config.yaml
num_key_value_heads: 2
head_dim: 32
vocab_size: 689
rope_theta: 10000.0
qk_norm: false
attn_scale: 0.177
init_std_up: 0.0187
schedule: "cos"
final_lr_fraction: 0.1
Each number is 128 + 32 x the weight over its row's rms, rounded and kept within 0 to 255. Layers, rows and columns count from 0. Numbers have three digits each. The size before them is the row's rms in percent of the matrix's.

# layer 10 MLP up, 256x64, rms 0.199, rows 86-192, columns 0-63
097:126141163151177096187102120156094151059096135096166122051149136164135139097179169104130115055117112166097137169095103214099107138157137114110157085119151107110092142119102160122127125117150166
098:111125149096184114133171172129105078189147127165161112075082114109166130122150123094168171053129033176165117119073106123108151162152121083117114110180164114114124153161109144133137127112120113
110:151058140122130158066090112125151125123095130205142183131107091099121132168186116138123098154115091175112168097112089156108116125076162091129106135114172205121086158184119133162125138127128081
089:145176088124106120122210169233123120127134118160177115063132106154096090122066117126121095088174145109084162159094135125120102128135107134097118159123171137107069124139133161130133158181115112
092:145119116081225165141098103149112074071118120125145115152154112086102132115098163185099148159112177151091157120094189149135110127162143095108135095155151127161140155124075115128114062172079154
102:149170118181201155184152094116070139128165159111156090128128136093118066130136060104135091147135090160121151115149091141128143095099168149104175092123093138138062151120137208125104107127094143
096:118153095103141028093082095157167154114146128127166127146125118112101107115186133100158083144157187112117117150124141129093118114117135167165127141035178162140098126100173117191081149146112146
102:163160139170116177169171067180127081148142171071099112134186152113141113143067071138096132126158100112128118092124124085092104100107144108081114175150114176082130147146152146104175158162106090
110:129151144145152195143141090092052085106120068113140129103150109104110121093141119200174079114192125115143116126229137127143158138125189159084123096156121103116081131120124157128116146096129138
107:112076102140187077133124040179133126125147100161172164076117133110132143205138134117187161178124091137060126112156108121135090096147155142107144066123148113105116165158159123122081128111131138
106:084158126160099076160127127163129116148104161157120097100112095123120184132104121121149137108104082144056133166054195131090123118152146147115203104153099087111138153112144146136208069138154114
115:109158100122113137126085077084151133115100178095106207133113096090142147144108169140127156178094153078112140166108168158118113156135123183160095141102145198084105066150121119168159086088106159
105:139069083194126135092080148170143068174150144186101142161148089147190119108125098093103153146152102104069142103097150113159127082108148105137157127108166125099111161169195162094120144109098127
106:186089121076141117102118127146105147111131186098098128142128075073088147126135184148199148121123138154128109164104134124091135093114139140165102144079154143131061184099172166084068116186128143
099:100140115058111137140123154180161105146119129131091129102112096081028094146062133134158136129139180126131122205167100084163136090139170144142162136114149124112155149164132153138069132172108085
102:158180139145142113066211076116088135091154082117150096113139156171102088156123090107120116121164124177189139185119129129117135149114144133102093085147141167104074149134096164138061179110130113
002:105169172200123142156126186131139167108159108133113094143137129161109161155153171200150163150151128161163188162124120144107148151133119145132149134151179149156137223169145180149160122142187145
103:108170094078072158130123163142187113138129154163110188122165128146184091118148099141179131156106148134070144117178147078188144131096104129128111087069093137101162123139104135149123124084139050
101:117126153146126094098144087069141134149050172170134114137114150122092110145216140083187115128164146164119175128135135081109136102135069095124132109129155093058110114120109148173159131200145119
108:080118196136131119136128158119120069072124143139170127101116109175147135110153082088118119185132083148055157152136205116124149114070166178077112146136133140160148134198097149113100123117140100
098:169170137135086178104151090159096136121143113192159089140129150145152134149096081151149135116159115097101120138095116126070185138113148112148136060124184088102090134187172073104101111176082161
105:118146102165114174169084169149186095163150159096117118069122073086121165139153080115082200132170124105136126138113091095132116075139200095079135166133103104088141156112120126134101164143162151
104:063153117097160144144136106147083128097143175153125154086123147147168080101157137155111142146123115148097127010178146145145132149099161120104161146116098174112085171141135099152186078117133080
116:116168061134136153131144181165126171180171124187172066127121124132127081089102130057099102138114175149157138170100163121065120087138073100155099122106143121097138130080168144151122137110117163
100:090115153157123153105139124141123147098066132147140067189130116112137177095140079174118152111089100135110144095103117093132132115140212126160125138101169161139106099211047156113164099106170120
099:098121165121138158093097090124100109112172168094163148094120139131207158102144104110070115057143122106103091179146121107153089112123131218157134120154177166128095202115128105138152125087126125
100:110166128074122120079119160108075104136073130167096119146117105164149143154133088140130140162167090112092177135110131125140195119133147160152143146143128122178124109169154223093095080130064073
090:111117113161134157126157125173109096127218143112149117122048104146127210191136076115178108136138134170120155063127088123100125143081143149137143137143083147079123113118162095101174114092110105
108:109083157099064164120115118144127177074121126169122146088134126107175143125105059192184158142150124150096131134106086148144128154175146100138153080135152200129093155127115110188096078090092129
108:148199119149136149101130101137071123116089115102165121137177132152123122121093130091064135163162066127160127104141152116165122134115166173177089127059104101072089135127114164147138135155218095
106:171153100190137125079110080156123129150100129086107107120148091145076121169186126143127087171174089088104145122193210109117089132109152106145135091110091110082142125178167167120097135155109147
096:163122146091123141131120096099136122083161122000141145097164123173093166110144142167145127136116139173096124132150113105097159170144109096076130113149175090077115147151104180100147148176151078
107:119074157109108171136078171123129123037169150089159110112115146117118121105172079140151108114100114214109121144131150196128107111121102155114152145110130162114133147139129130216112134141097055
096:118131122109141098166125111149146172160131150098150082062111104125111153108143109110117152132165148086097125149166166143111083098179077065172069146141147069166173182100143172121102134191112084
098:160169137075119117086122101114150147111128119112132150116162077132138090155136111140112084134109138143094142105136129097154209178153178125108152143131075199135086124157212167095123107082052126
091:104115135134109129125097130083123174107118141117127124098098119145119113175167156140066133152160131132091126172124117022177133193139113116099092172147120134089166094159194115151100072163190146
103:116044107120106175141164102137122091195120093163088112090168129108163101174123115108157112106105115132114183142161126088113143158090191103117105088136157165132166154144109084060170148094154159
095:106138145093111166145095106127136166155167149085125127124188130128124134118119147119170073138157137161125067191129215152147122119076176109170080147107093085130167099145145103052099122091147096
107:130154113149078194116104096138145157154205131154111094141140109099172134146133144042172077134090099140106068170095136115118077140145178157121096150136158091148102167067152125117155093141142144
114:111149096087149130136106112219101087120179096122137097135130111081128165129180173066133147100143123151090129101069124108163139152137130209127133196099127135089148074147159146127087163122090133
089:137092173140136189145163122085149067100129143126153116094152115109145111199126100142184094163129102092083097165170105116121111085127126090154085089149214099116125111083112183144143172157112129
099:090106119119076167139065111113132088095162068137179155138164166139174156103061103163118140130215114141097119128140154149118120167104166170096142080127131143077112163125151125173154134084084114
104:099166163101145125096135107164168073106113158188201094155107175104117151114140088124154119138102128168103164158123158112122106118072116137084163111133135145121123153119132182065092041123111186
093:139156112146090173102131092131148117165139190094188148122160142064116079087060094161107155119144112132148121083082105115120128124166154161125098116121151147140086092160143169167141203067110162
107:162143096100114136075148143126207114123064075130154114129139103116129156087138151131139116092123115134116138109155111136128068106101121105185105156212183202080144076143099155168118170152113123
109:104140164070157174092055129123136136175108206149167111144107106125191134112139117123091142103083110184087099112080109142169100097126120170139109153130124094119114168119203091150142153148088101
100:176159164139092104157131118106083128089127120118114108128132102100191134119110091118173115157189114175063135117110162109133160060088135179185128124119184176078052106144091143121126137143148153
098:167124122103144146149175084160106130113133176130159160173128058137188092076135131135086171091148133126132182062143096139137084098129164191070125093094155139084092141126152115146129124126080170
114:132117152120100112157112108089146154137096160145166081149141121041123152089095141128115137120111115148108140147087149212134089094159098119171073203158162174137099066139132108189140090120149141
097:125157121100152159103121143144141173138110135105081187121150100103122079039108071147074110085150157124122145108154184137111120108154153091137169174146173103084115152129116147194154160115170069
103:108065148139138145070101140114126111165154103168156058154135072175204154096122133179136132102136160162122155178106078109106084144119061143095183113132113130122139174142078163135111124114159122
106:165088122163142142082112138070168071113172087137109131159130095122115129105114104087122082157157132160107193225112157144166094138103156139081070173129142182113095099151128099150155133121104144
106:101190131036098173128131138137189131131115150116141129129167063123156151107132131155127148146091144163107097122065167125042117091141105152101185183133101115130088163087156111110155124115151150
101:145163153181099132169105140132077135119091165113093145147128087113147167116157083127118173096132114172153156139126110135087108137141175102125077127099227053085087156081094168118123113172120129
112:143182138131191110122087089144144080176147164123111098150129113158137109090104161108144144140110110078155166114061162057187138130144092145097125164088111139128092110179177112180092148158100089
093:143159201110186122139178125143065115149140140180095066136105079125147108147132127108165161092143092091095085153106120105133155083132139105172132117099102142144135098174180116101157111061182168
103:128140132139158164138112098136076177138132098149158111132132101064179137223133139098099179142085125088095176181106100130143161170092118110163059145094143166118116103118064135126114117132119176
095:133163134066115130137121124150114116169086126132118090159128123116119136045097158149178125201163087129149108091144142152144161098110160195113048158081100080098161112181156127140165103102136148
113:077187142112169207130083092105088135108066141166126136177160127111104152160100192129114046101106131195114130148114127166106094152158143074143147151161130115113088113120133133118160088119141113
113:069133161066155164169146229118091119138113114099141109116142121116149101145155126106129148102152123101140140172115138124126113151125200175098039083113128177153074120085089148109131153158126108
095:080081137138142138113081171163161149164178152130195096112130101131099125098171166101114127073096125138139139161153080151032071119115134144102083158143111157150145106152150174139122145156110068
098:086133117122151154090142160137115181119138108136119135111171063097082085148064123168177106182109171139131172155094125128100161124093148115091199080060158134130076171129119132141160120086163128
105:134162105154115098083085164108136150155063181159166042075097078146167133104140104161122085134136160155185108145125097098137133117106107191078116144105145164101117138172138134153126154145147070
104:122162065150116146095100157107079092163110130153141160074144101174178136173149140146176164129172058132144138137078138145168097081160152081168125077178126111102111127101088122159141095086107154
102:128150106155122123150152103133146125164153152106128104144081047127149163105131094129124167173109132123014127111136136096148108175113163149120122140103101159077134052118130106158159185104180177
079:156125162114147149133156156128077144141156110146068077061163106096156190169123046129104126079152125148109102107135162082103120160167162103130083138175106126150113159169153112079128108181097152
001:128118139151191136155133097145118148160141123122156120105136144124231156172167173126140168150189117132130119134208137130130141133147146147173096169160171087135154121148069169095152176170182139
097:164113131114138212094085217134137108098093140119102124174154063133150126149122105112125124138139132141099103105096159158050074087135157135174099089133120134165144167113095176159108105149175100
102:139161093111064151124114169138146116156108099185127066131166114133136130106191098109107099132156176193085113094147138149115070078126140122113212121102142150124100084168118125143127100090198122
090:137088134115135152142099114116143091117172123090122096074175102106106204109213136119129130103102112165139128199126200125104135105149166105090211129118184117162085119110104117137103120140109092
091:138139111121109129118114165185084091139130076134125117165189146150120138146132107118115120115187117148149135043160163117097156163108194075127043104109167143091156118170127144081163154083108101
099:070120155064199107093080105114101112122062130164117163192125123165198124142119123132113089175118109113082136169109137153116141153197125117112128174132139085092079122153153129115134099158137173
107:083159114104136122157093056067137173106083160133093093098168123152176125139129156135125135087139173117159076192144128092125140167182152167169093123113100121084159181141113178122123080109152115
107:071145092153171139166104148109145076079183149177161142119124042090139129074143103100098105161117203164152160130114189141129152124137082087053157165122131116128115124142135103150130122126128137
107:085173134147145156136153155142122175163129137099119042159102133167146109133162104120105082074174137083083130124168161135094087093122156128130144152161120159122106089163118112168158159023100132
117:128125188132100133126088164151183159147070140088172100098099149105164108170114075105134150151136104135095132106148060137132125090148186084089107104121136108068104124160124192140136132209159126
116:114131115200081119120158139102130085163085110105123115098131045148135146118167100149162138117185108146117119093153213088122133107095098196112129116122191142124110115132139140096124210106164106
101:102117158140173141159139141145092162063192077115143114092121147107125143136196098102102131123153148127042069142185175088153122165098129119153131132102185111110079138150152116121094097093173142
107:125165161187082119086158101151066168176123110078111112135168108122089144144143158124151105160119160167123123173116150146110133143141103121078136100032202155102105134172100154099087102095134138
092:136155114144118109079129103144209118095105122077166158112145120137133108147159122097119150137142171075031176113094132120110171097178154153102124133134158090112095197162097142094149185129087134
087:141146093132092160140134119116142067164176094098140095077148155140159138166065098043098138127189091200126138084135132136128173067148163115114135185133117091132145164149144139162109109114091140
110:157133106176158129138121146177134160081147149123132146087143117143145178134135115150170143161133143138060125157062174131075086177101116064096106149076118184083089187081106133076138124134121120
106:077101092155116131163073166089139189141100104078084096115142110130116090125145130141127144153090126172055166186075144180138117158159147133156104098112167118156116101115189170114118181154141093
112:110158145111175103156147128132114168135150147151054077141106156170183107133149110138141133100153115161082105107110177068130095163145128170113135167112085107074108126104155215092116138127116050
094:077157097109125171205141096053150113125158118134163132075095109149154140171128116092116151160154123104042121192152130124158124174113084132146119132095141077119185141102122113157160134094085150
094:101142091153135128118145155139111160115154146171202100164105086199124130175195101121111132113116135176110140136135053075131131119095074086115132111145152137045110113099102164171149123121167096
104:118124143109153158130124082118161141169152074169117089096118134124149083090090139105120129135124132140083196154082097145066070193105122170091187120169125168056160123144150135121120149162178124
094:073163133138123109077093090154151114116150129136144124086079086125130157137179129100136129091097152109187094086088135158135100154130086156199078074124166170086160151157115130174140109159140196
107:087113131162151119132129154151162172102112127137153091132158049120099134140163074092164102183111140174151160213109136082086161112154135136113145093075111086142155142042122112146121117167141106
103:110160146130167140136156146116167071124108114158145149161117133134127123086164114078093175131185082107063131132143130141078108137108158129129088149198170112126173155164095119107152053149053087
091:100120088132119187138134166158126120108133153187088161092106115100124190141130092100109106126100167173115135123078088151147166118084150082130145105118166183078145102149040128196155161097118131
111:100149120112093149130115135102179125093137175070119104107137101100110067173145153156153160153113170103062172151125151080129121090115135160096088166154166176042136087171148110093138152170150133
089:093113101112112110101179083143172097117156124100122072140155135085098115085116133115145155105114150195124135064118133093178106157153057138174118161172165163159132129157177166166125131062084133
099:155091114144139184142133104107107094140135141123149101108124164110139124112147132136163140136084143103101190147094167132156074103115165118201092142165078173090071079117077129197200115095113153
104:115146076124122225094112133123090120135152127122143164136075165146159108119162139139099165146105174095118123126108110182076174119142099098150121145091158133084120198157095174168109115070119067
101:111145141103122157093114119100118151115132128116182125174074115165084101090101125134137095075132102161127196135182100125088120148092144115106137071154117160061119204132149144101146194176186140
002:122143130160187157177172123155097134192143131161159160173130182144149156176185168136159142112133159139120173118149187088170207154157135173155164162142127148157170116116159160133150124168133145
095:105133179118117112148104085134136159195095075147170098129114141110161114088144196112047077104162089100135120139102124118082131102153157185086131179197141122103116135153145169178105116137124114
119:126203139095106175117106112121151140135144055135104099104153098115130092147169177086214154124148165083169108177099116101123095130158161091156103121146101135086173057166133141120101098126144133
103:114070157131142141104133135123139092119129135106146079132118081148122147148109084145144127118154159097111186156080097116110121127112217093126217166151159141120142144169075166062057148148098127
121:095100151105141148191096089159141156117123117108165065115105075203133105134098139141078165120157106105075152125118161187139128102164146151121107110083073161104148101160166085132090178177130154
099:111138102047103139129156124132162117151126145128062178129134088152144176107166094157064138128092129146106164161107120172068126104137147077066162182137188098142143098093158137171134124086137148
115:126107103141107120097115107116143080162170112147115154092088125145146148117118077120145092135110172201105105098159160121117189163121140123095180157112114189044114081174157083161140090177166114
090:114150118106141171190110145179079112122126131153140056129136104094104135117112143142095131127109054112114138117116154174152145086103076084177116186142205108122113123117149126167114075183191120
107:105108165148113117166146142203130135095132089075183169148138023109164115102195129164144080151152136146117141128109090112093143140095125117164110107139120128085154104132163125129091082109112198
101:101075095095158159167060165153158115133114171122088167121169095097114107147128106087142154123113128064124159176172169132170135083144091137137082132106169190063138092113182090142131135132125135
111:090143094134108171160113075117093128154130145164087160122148075154100079160123212103090105185138155116086154111117124103118117172105131141165098120112138177112167178122197099083141169087140097
# layer 10 MLP down (transposed), 256x64, rms 0.0472, rows 86-192, columns 0-63
089:142147107117082055106175127154115057137146129120160112167197134109116157150128119133147111161090148082083150105159185128117137146144138175114088085182148100113102166147078162086113149114058157
094:059116120124135146157147137110147145162195128093153196115197135152138169090120122113082124107110153104078144145188150069180141099090092133100126083099173149060114136128131110133099161092157124
092:099117133115126101165107116151169177167114109062114081133101121132058115121158129140165165124120096106125167101154084136053093123124158163189156162108155132144129103179162103179137152170086065
083:149146106115090157064066150143130128146179119145109171147135112112107136123070202140132100137175144105108147063163115085172173119164110131149153147089096198122070114137127161093109066141116139
097:134106165192106168106121197126159128119097069094109138119097171190097163138153099145160108120159149067072165114128102093188123119086112107136192110123107115088080127143093140148155101177133134
104:097110195117148109147123097149113126093151113069148133143136081113131199129126112133170117166121094168130145160076160134077135139129113110132174205101122084184083139139120077149155081076186115
095:134154125123124166139161149115085099117117154162074169135104109148119149104060081138105160210111113205150120099120131145198154077126145137145071138063152138149123146143157108154117085115092075
096:105134170094084163132064098162109109145083179102076129166141174087065143110144112138151152168090126164183109107178166126089088117108125092154176167109149181115123093131152090121153119119178111
117:176145128092190138139098069151150166118084144158170102119127127142153102106163125079148149130147169082127131167137115151068083071096121166169104089073118197103107133139128159182138142078106110
110:137154140110112146103169075090110161134087089122142129108137138122179145171124084132117148136110119106109142191136082119118139208143112098172153181153117186142133067123108067174089043137148120
092:078100142126143101145128165098158094110212095148115150162135126156094102156064133201172094115117144107144155096120129189133133127128138151115198102128137115171096076143141136153136096099042118
118:113108076091067158144124179083218117076151134139110048077118090141136140162100145124135124112091107118148125158160103113120157146131068166155157158142155142114161100129159170118078121145176158
095:059125155184130126165148080121177149142101081160181083126100152128087117095166185113140138128130126132068134099141107106135169153093107138174099101151060075125110132153142131111149083194165156
094:110140115117094121142142081097110101167121142171122143154136151172122130101152055116095152106156077109074093066129176104147136118108183150094124166111155099140124110181129107149136230187104154
096:129158089192079148111119185106133120111125129108086098159115168180142150085117091142114126118150176144152083141100162170137110090073152117123128187154097096164128056163116133146112146039151148
097:199090106135123151126120180118184098100137172168078149110086071111138143133161105130106067169110130113129153082140164135111130107087116117143157167126069154073143183103196165096145090140119133
000:148162174159154142167150151153159165168156162168156175147173161159152154162158160155146166167140159171163153168152168153148158154159154141163168169165158173153155164151152163154163168167164154
107:141157164073117088118073083154068077113129122161131153123133139168153145118097128145108111136135096158118154085197124117117140089123154107096173118091093101121161103154200102128149175129107225
102:104103105118101084137092200138125134084114187139105124133090125141089117123147167134120167160105156164100161100113113165067133143150068178191117145111157119161164123121180153044088118139143084
096:158139182168084177131094134091144131137095139092144128153127103141118145116100114163113169114174076074115172148157142113133162088137102190139128142074083088120114172142056104051164119157169127
098:104063123091148088132141135127190124124116117105129200119177129144125158128098189122142121133109149158062153107118134170126188130105140121119116155058153115136119104202112141181105109062151071
117:076188129220133101099167164173138103149102110170167168142139107137141117173122127095115071113107123095097153076128126085147130123079150132133184113173161098068127161122078167115142116128090124
092:132082158131128069048129120104139139121127127139135089128144156118136104142116190148123178081158099106186120193104223111127117137179062103150080112133114168133126153129114146082177131098127124
116:135141124030104122124153133128095135126110105165076169175161140107175180146142138126148103119103115114156108128113136064145146173182175082133137169181044121121143103088103151081158124143126094
109:105115179133176117133120086127141142132133147145168116051114146141104067064097148108194122118153144200135108153125157143127117148078107143111169116106116077124166128074200083080110161167125123
101:172106132145146137083121149126092057120163130159097118171134119041095101140151119134118195171125147109125146164142123102187131078131128109130096159150161170145100054141079154174130133061141131
092:166084161202095128129112137130117200084111107113149106105132138121113117124171188105153163083095177104188109082147140195144112099115089144139104100128164132130045127084179119105145123136133138
078:157117146054097117112179157095118119166135051091112181113171143121131088107083105140109105139129130139118121126132159205139150146171129117147177124113144148180128070143069119131125062171098172
100:122142126107120035144121149122176111077092131113127080107119097196166105103118086174136118157161143146067110143145136182155132126144101122148184095124084095059185137114107132162132155172125164
108:093160139133101151100168152109077093138102114087089163136159113138133153159168052146122153170119127160095118129138127075162171174109107148070148108116124139107090142143038203136158175124153111
108:106094053124181148122145081212073108130119142122159129101102154143126147189161129151094106152099124117136097088139111130147094141088128166219137098133153114151143090134095106098131202157102124
088:139157111139104124105122077156107121184119161158160133103170166026172145114110128161102112158111150134112071131141169136149148086101181098161071114162094115086096152146175115142095159073137162
122:155131175139097099126145128119093091170173113097105119121095169127201097158201099130141132097111104119153117105182110148113122094170128121207115102145164109088134056140059174163118120127089130
104:139150087111168098182156112125171097109145139117137196182126104115148123145168134116108188110088156049141138120175169106102112175103115066108126174083113097184167129125087075105122132114119103
109:146080127150124132115050068124189099098177159125087155111149121136129166078140154125139174167098194118142130121161174104143103149115139101099180118091155150083132156041103157101133098137135133
088:099164122095168093131172094174118135105097155113091151098148190086098108080109118127128123097141090131193153143137131126170167091156147051121144169112137140150147186136184088125105088115195094
096:123158147102147029135170121162149119099107092085071156146159178133114105112081110159117142116144144078087098109198137189144160153133175139125116153078081112105154109111115154165117168094130159
086:095103139098196150084145072123090034146124132147136123109098078151139142091142141109119166118110118123139124041138080103145175123179137153093148148198172120144175147168095147136142131142117148
112:116140120174142215093112069099141186115097125139153132148078131151137136157155175125144097095121160107171159139147157124130051111117147086135097183088105066091117135133128104139163053150156135
108:182094102156087168112108133116121146091136148153179194123098092129102097086100075189156148182097121156114129191146153133167054182102144095147117144130134117106107112083109136086140178122098127
111:111143150130080080140124084102185145119127077191153147176113121087107110091102155166092127154064144104132122123101110160118154148164087177158148154071141165211115079109117118151103122104175145
090:121102210121174106102103096115169126103138137068152109163107148112161191094146170149124127112149123139133110084065137119115163139089162097169091075093156104153155160187149184073111110135100135
099:101189164132046134182098108149140106118116132169132110092123203125114106140085163131143111081130103137111198109116134184113140136132127109135130173115081042104169161121108121132130068160145153
099:118129115135125081163177138143147114106109141124077118123139154202122148184218105119136161128128116079139148130178189064145093129102149092114168131118116074053173127110096135088123126149128086
104:142149115109172183138147166167086105112138143088087125119146104146117113088155078156151112074132179060103118142114183135085162077149099151156122124113139120184180088186168122130169127079101091
102:162108165144160107124164157193156157203136197182100137135132158076083151083075117098109117091108138110134119171163136117107081089067106137153097086160106116157117113106139114103096163126142169
100:108117149127206178162108139078072145153094092166144090141153203127110173091064146068120124087104102170155117121128094158106160142142129111147132162153103090150099081105105173109172126130156140
115:152194166063163121106115157127076097089150112144145159128089110088114115150254144155124120110153187103118136094134104111134181112090145150171098109095147136121138151140104171108115111110108092
112:118138160131152161122174095155129077114154107061093144132141142186107108139123103121162164095122179101099159074180172103129099149078140149164085108126137166082152098174090171066132178151100109
100:186099100144162141156172103121103148024183117149156162155091160127094085163123123163135176111072139143126140158111156183127126142090162109106115153101079114169140097073120113115114075115129161
106:151134115151062201136151162113135068106131137111107156120099206119071106164163078093151136154188125115129063135117179123121145136118137171148069155109161114140121073117101100089115157107158144
103:150103167096146099097110162120173139090123061062124149169135104153118160136098144075148092121147129104172160125137163124113137124118168133067079187091166093148111095146113119082204127153183152
103:145165112129154091057151135113173132141129125181130083138168110113115128152156138125054086122137080177172103177093142156130090135158170132055163111149105140156138042086131134094119119132173132
104:093163092086098163074171169101149091078137094110186138124132177095119175161117109111133036113098134156160118183142128108121078135067126141152145147138166119160157135134152134142142099073122178
110:102089138148125190160126095157103182122191140138148125150170108082087099105156073101130144129102168174163111173132125097148081108122160097048092093070124160153162158114139101111119165106162156
092:099082094101159143092044143134163059166132102128169158077154154112119134169147162170120144136122140148139116054139150127098122094121155141160140137168204123080140142081117147158126126143081069
122:142156124163104105108145188121164114144149134092097058138095061131124148118208078123134127159102153077155094155087146160160107092122119171124118061072148112120127116193140130145103155138140185
096:091162088156107127131102124139126152050115156117152115118184151206144136144137168157101133137095089075119145153076148091113083124133090111112204104155134113135073093114180157122129126119159201
105:118181155154139170132114128125148181113111101175103112116153096128135113082134078079142119151150122113127137139198103101137114153090156133165146069134142109106084079079094120073161194202183116
099:109139121165182103107158119160153079061126090152139137153142150141069143081167098104163210123108117129203130131148116084149106142145114133088112054121134177138119154150057133094127103152152136
119:185073139135154163140131198098120154109166149126122095079157123165106101155092130142124136122098176140132074100139131144107106099129080152104156167157079038101116188122122184126141075126166105
096:124144117093116174176090149163088124134067175137159140115086149079132158138164052094139169121094113142166134121178131111115141091136158112184063151153124117123121055148122159158112102126060152
092:163138144159124133144190131123177149142144131091093190102134123104165076156057088156121195126144137089086131095129157173118161103114150152047126129120141110121076145179051136144142108113115116
093:137120141101081128171119157160153142122144219150091196132098080079140119162067145140128127138098182147138143207110121128134100086154086110145110127056107167164136116112130075133097126091144130
141:106123203143113094088147127090126079143168079133145081112166124190167077162096110117146097091143051146166122142093118175184153133151117116136121160166122075158107153136108166131128075152099146
088:096162108125115124090081103117154129080095113131138128112122099113108147098098148135115113169093168134120091130147158182125121167088090196178130124104143181106148089142219155194087116115201127
000:102093121123120141067198098119077160126115069079108100132077138086112133137155153094164168086108138073155144174136081153147089044140117134157119110146077120104096104151120135161155108118180133
085:096103143114094129125122103131114111140188073076069150108051094127121125070150120222128142103154184143102100103151158155136102127108123194124164158142192148130120163115118106139131162119178124
088:121144156122206115165106156057104146123118159087111131149143105121140164177108164157170149142101127107090151136122126096129113072141077110098050062095181141163120188124163154129124147084100148
098:122141103092130046197173128066134129138139135139113125149116151132165111073127110099124126125157170156094096092173114131071085182115183118160140081187104106168123098144090151138169184111113127
090:112067157093098135081117134113153140108117154141157153158159117126110151181091133106138082169113160105196123137131145140110159108160073191073177161123110126158111177056093164066111134151106098
113:125099120113118151123095101155077078105072126120069155160125205109149122206146197134132168098082158116125093102125145127164140092193156125190099125127156111125136159099132104093102150172097130
104:073171161162166116127113178138133152165043094161144105129113180161077122165092128136101146044150111099134168126156092131087099146104108132136086154114182086148096103112119162125128176172122140
100:145139089121168176110105114149091103099117166152135150067164215173147185143152131088106105138121108105077109133155204135202164076144078123143112160128104107115115088127154116090139108110106134
094:087079169130167073152140145157103115142164142150153127148190148117108155094071160160127142108120146148067139082120161092204112145095117075116111149147163080151144083171122133148110077132116061
116:139179140149110180101106151131132139142130163133138152112099173138118155173042112119113143088130081173136141099148087084114152125139176103054157137084077109098101119178115175143093141167170070
111:100131153132111145162163185133117116082103147091144102150139129126073147126053146139140147126085088157125138165096132136144153100145081202073101149153120152169109172119171112048191092142133088
115:079073105160110074096086118179137111094140097196151116125164132126135116183154189109110165116126147162122123164114206113133112135138098128152120109102091128110168075102190069134154179139102115
108:171110153113077110086136069150142174163124091101160142059128085171117146199102088083137179150082126090139205127136170126157176141165113127078154106087137130133114141117105166134113105134107120
092:075138168179126116131130119108053158140126180133131140096094090080161183049119118165150140100083070149165135167139116143142128159135076075099128163118138137174168150108106148126172115103173149
088:091134091137149092131108156129245141157116125126113160153156145125127143144146158142148158134103166088133082132084104131128149171113121154114134143054050155124122091122144096152150150036097108
109:134061097195173116147103124147156145182098180135171100114141145131112118126146135118081185113195092109128139095134050101147125138127108138103148127136139148200111103074135146089114166088072146
117:176179139138144171116085156172069130134154088120114167109140132126168118146103158112138136128190067064087190150125145126138133136146167154109112126072106119089080086145079141077191142095123130
103:122197131162186117150148112102086057134150138108081135137079146103088125126155098122156153123086170141139154112100117163098092130112199155139087155096162139183079118113070129186089166126152123
093:110138174120118143091149092193153189185122062104155178147124116078079071143111123146135118089131168109137182084107136151067118115131118121149072166119131099213142109115145152093127113135127131
111:114167132127125132167133106141126141091093102148090103086102165099141088123141123068127163117126148114179116097119190118154073175158159128169110076144086143147112183227121100132138093166074161
105:181051197124166191137111108140068091112114191073130116152107135136178146096141136107131189156131126154107102094111126105084156128122129086151154132175156127132154111135074149075090117160125103
095:179094129098172110130165116171120117139129185150094201134087122145102107070156153147091119077110104184136141154154132093124120104118085086072185152208121145079113129102143134142121110175125094
100:120178112083146171076127159127141086138109128167080107123192156091165139136124107199071133121133182121120109090143108102165176144174068111108103163174113176087072101122108135151134147132124088
113:100085159110110137155164129128155132087149137107152208108113069105130073153113158089105105131106152081115164045124195157121159086103170130129174173159168097128133113111111131142086135157099179
102:143136126065190142100122070149099135167126067072154180141181143110116098091113169129189162102103109131180108140138195138133128117123127129057136126152102098139135175189138103102113100143103098
108:140089128082134110093140157110138146126138205082118124118158171114127135162096096127165106122182110131114121127125020087135073136093174107134098112171195161096129182146133117171136170094120144
102:150147151126124120166136149111090178114165093141117137168128156156173105145124055117149114134068100117185138143138086106115181122152133089084182090082050094189133154155136093112185144126105101
088:154161088158123114097129101127181111185096130226174119120091165067140177119092110112094167113121093139127084109133105111195137139122119151147075089109151093077165139108176126100135154147117153
119:119142143119108179071186134079100131224101135151128117163147139184167131127118099157089110111130134133116114103157159117159157120130106186105142062126123122139067119111076185090136167064119137
101:126128138159112127141108184173153153121163120078165135175130105091086138068157137087137123154165100126138118132165188122149120095107075136208140109093084161151135133079080103049107132177134140
000:151149153162160170165162149153163167147146154167152160147136165166156156161159176168173168158163168156160158149163148146166172156144167158168163161136155173161141153155163158181166153159153164
107:175098123128078091159101119144120163170099142102069114132134138106151142194134145172117121150111168151137095093101094129135101160117156059166126117189098084154135044157111087128167133197143121
123:126167100149176120049098146165124101165125141137195102100074121124170082149103122072131114104159081108226115130085086169151130121113115110119125147113159178121133167130122108142122123154098187
093:124149138155161061119174094101121178154134139091175133132153165153127162137131119121106114111137072188124095158156146118169085128115043130068081115130104145095115178083121148115153060152178138
117:134207140138126109118167168099166131113124148148131125164084155081058134127154124181105155126079174060112137188082098166123092101147146135114079130172094105127152129140123095165170125087073144
087:092181114159153191114084084136091132144077155137115161090129131113121107134163127108142124177094081165161140123119158107072139158190191133132174078179149119169105143117067086114085141106102131
096:171179106055130134149165163130084100127128112105126143085119136148121091122083125157163124174107161139154116131075193176124120119094074099084172115161086150086106181124156098097104131152197151
086:134089152142100158129133046080128147122181118090119096179124124201130098125134106149184129138158152140123146087131149158181103157127178144115144090151080130124087073065108151172126157125071093
105:206073081152106200099132137101147132134146133183100145146147154062152142104109108148149130169116115112167104168145169144129159086161140118077155145096141109136057121067111123107131158107149065
107:159135146122101103156114133148135135150100081104158126157131096082111111162109115153173063090111092119054148084106111116102161167104168181108127137169074164172149125147172096090118155135215158
118:122177158107083124102132131167093158115164122176100156113081151118114099077085107144176165132055076115147143130197175144136131171098083123155150155097091151090148177160136117138164120063111140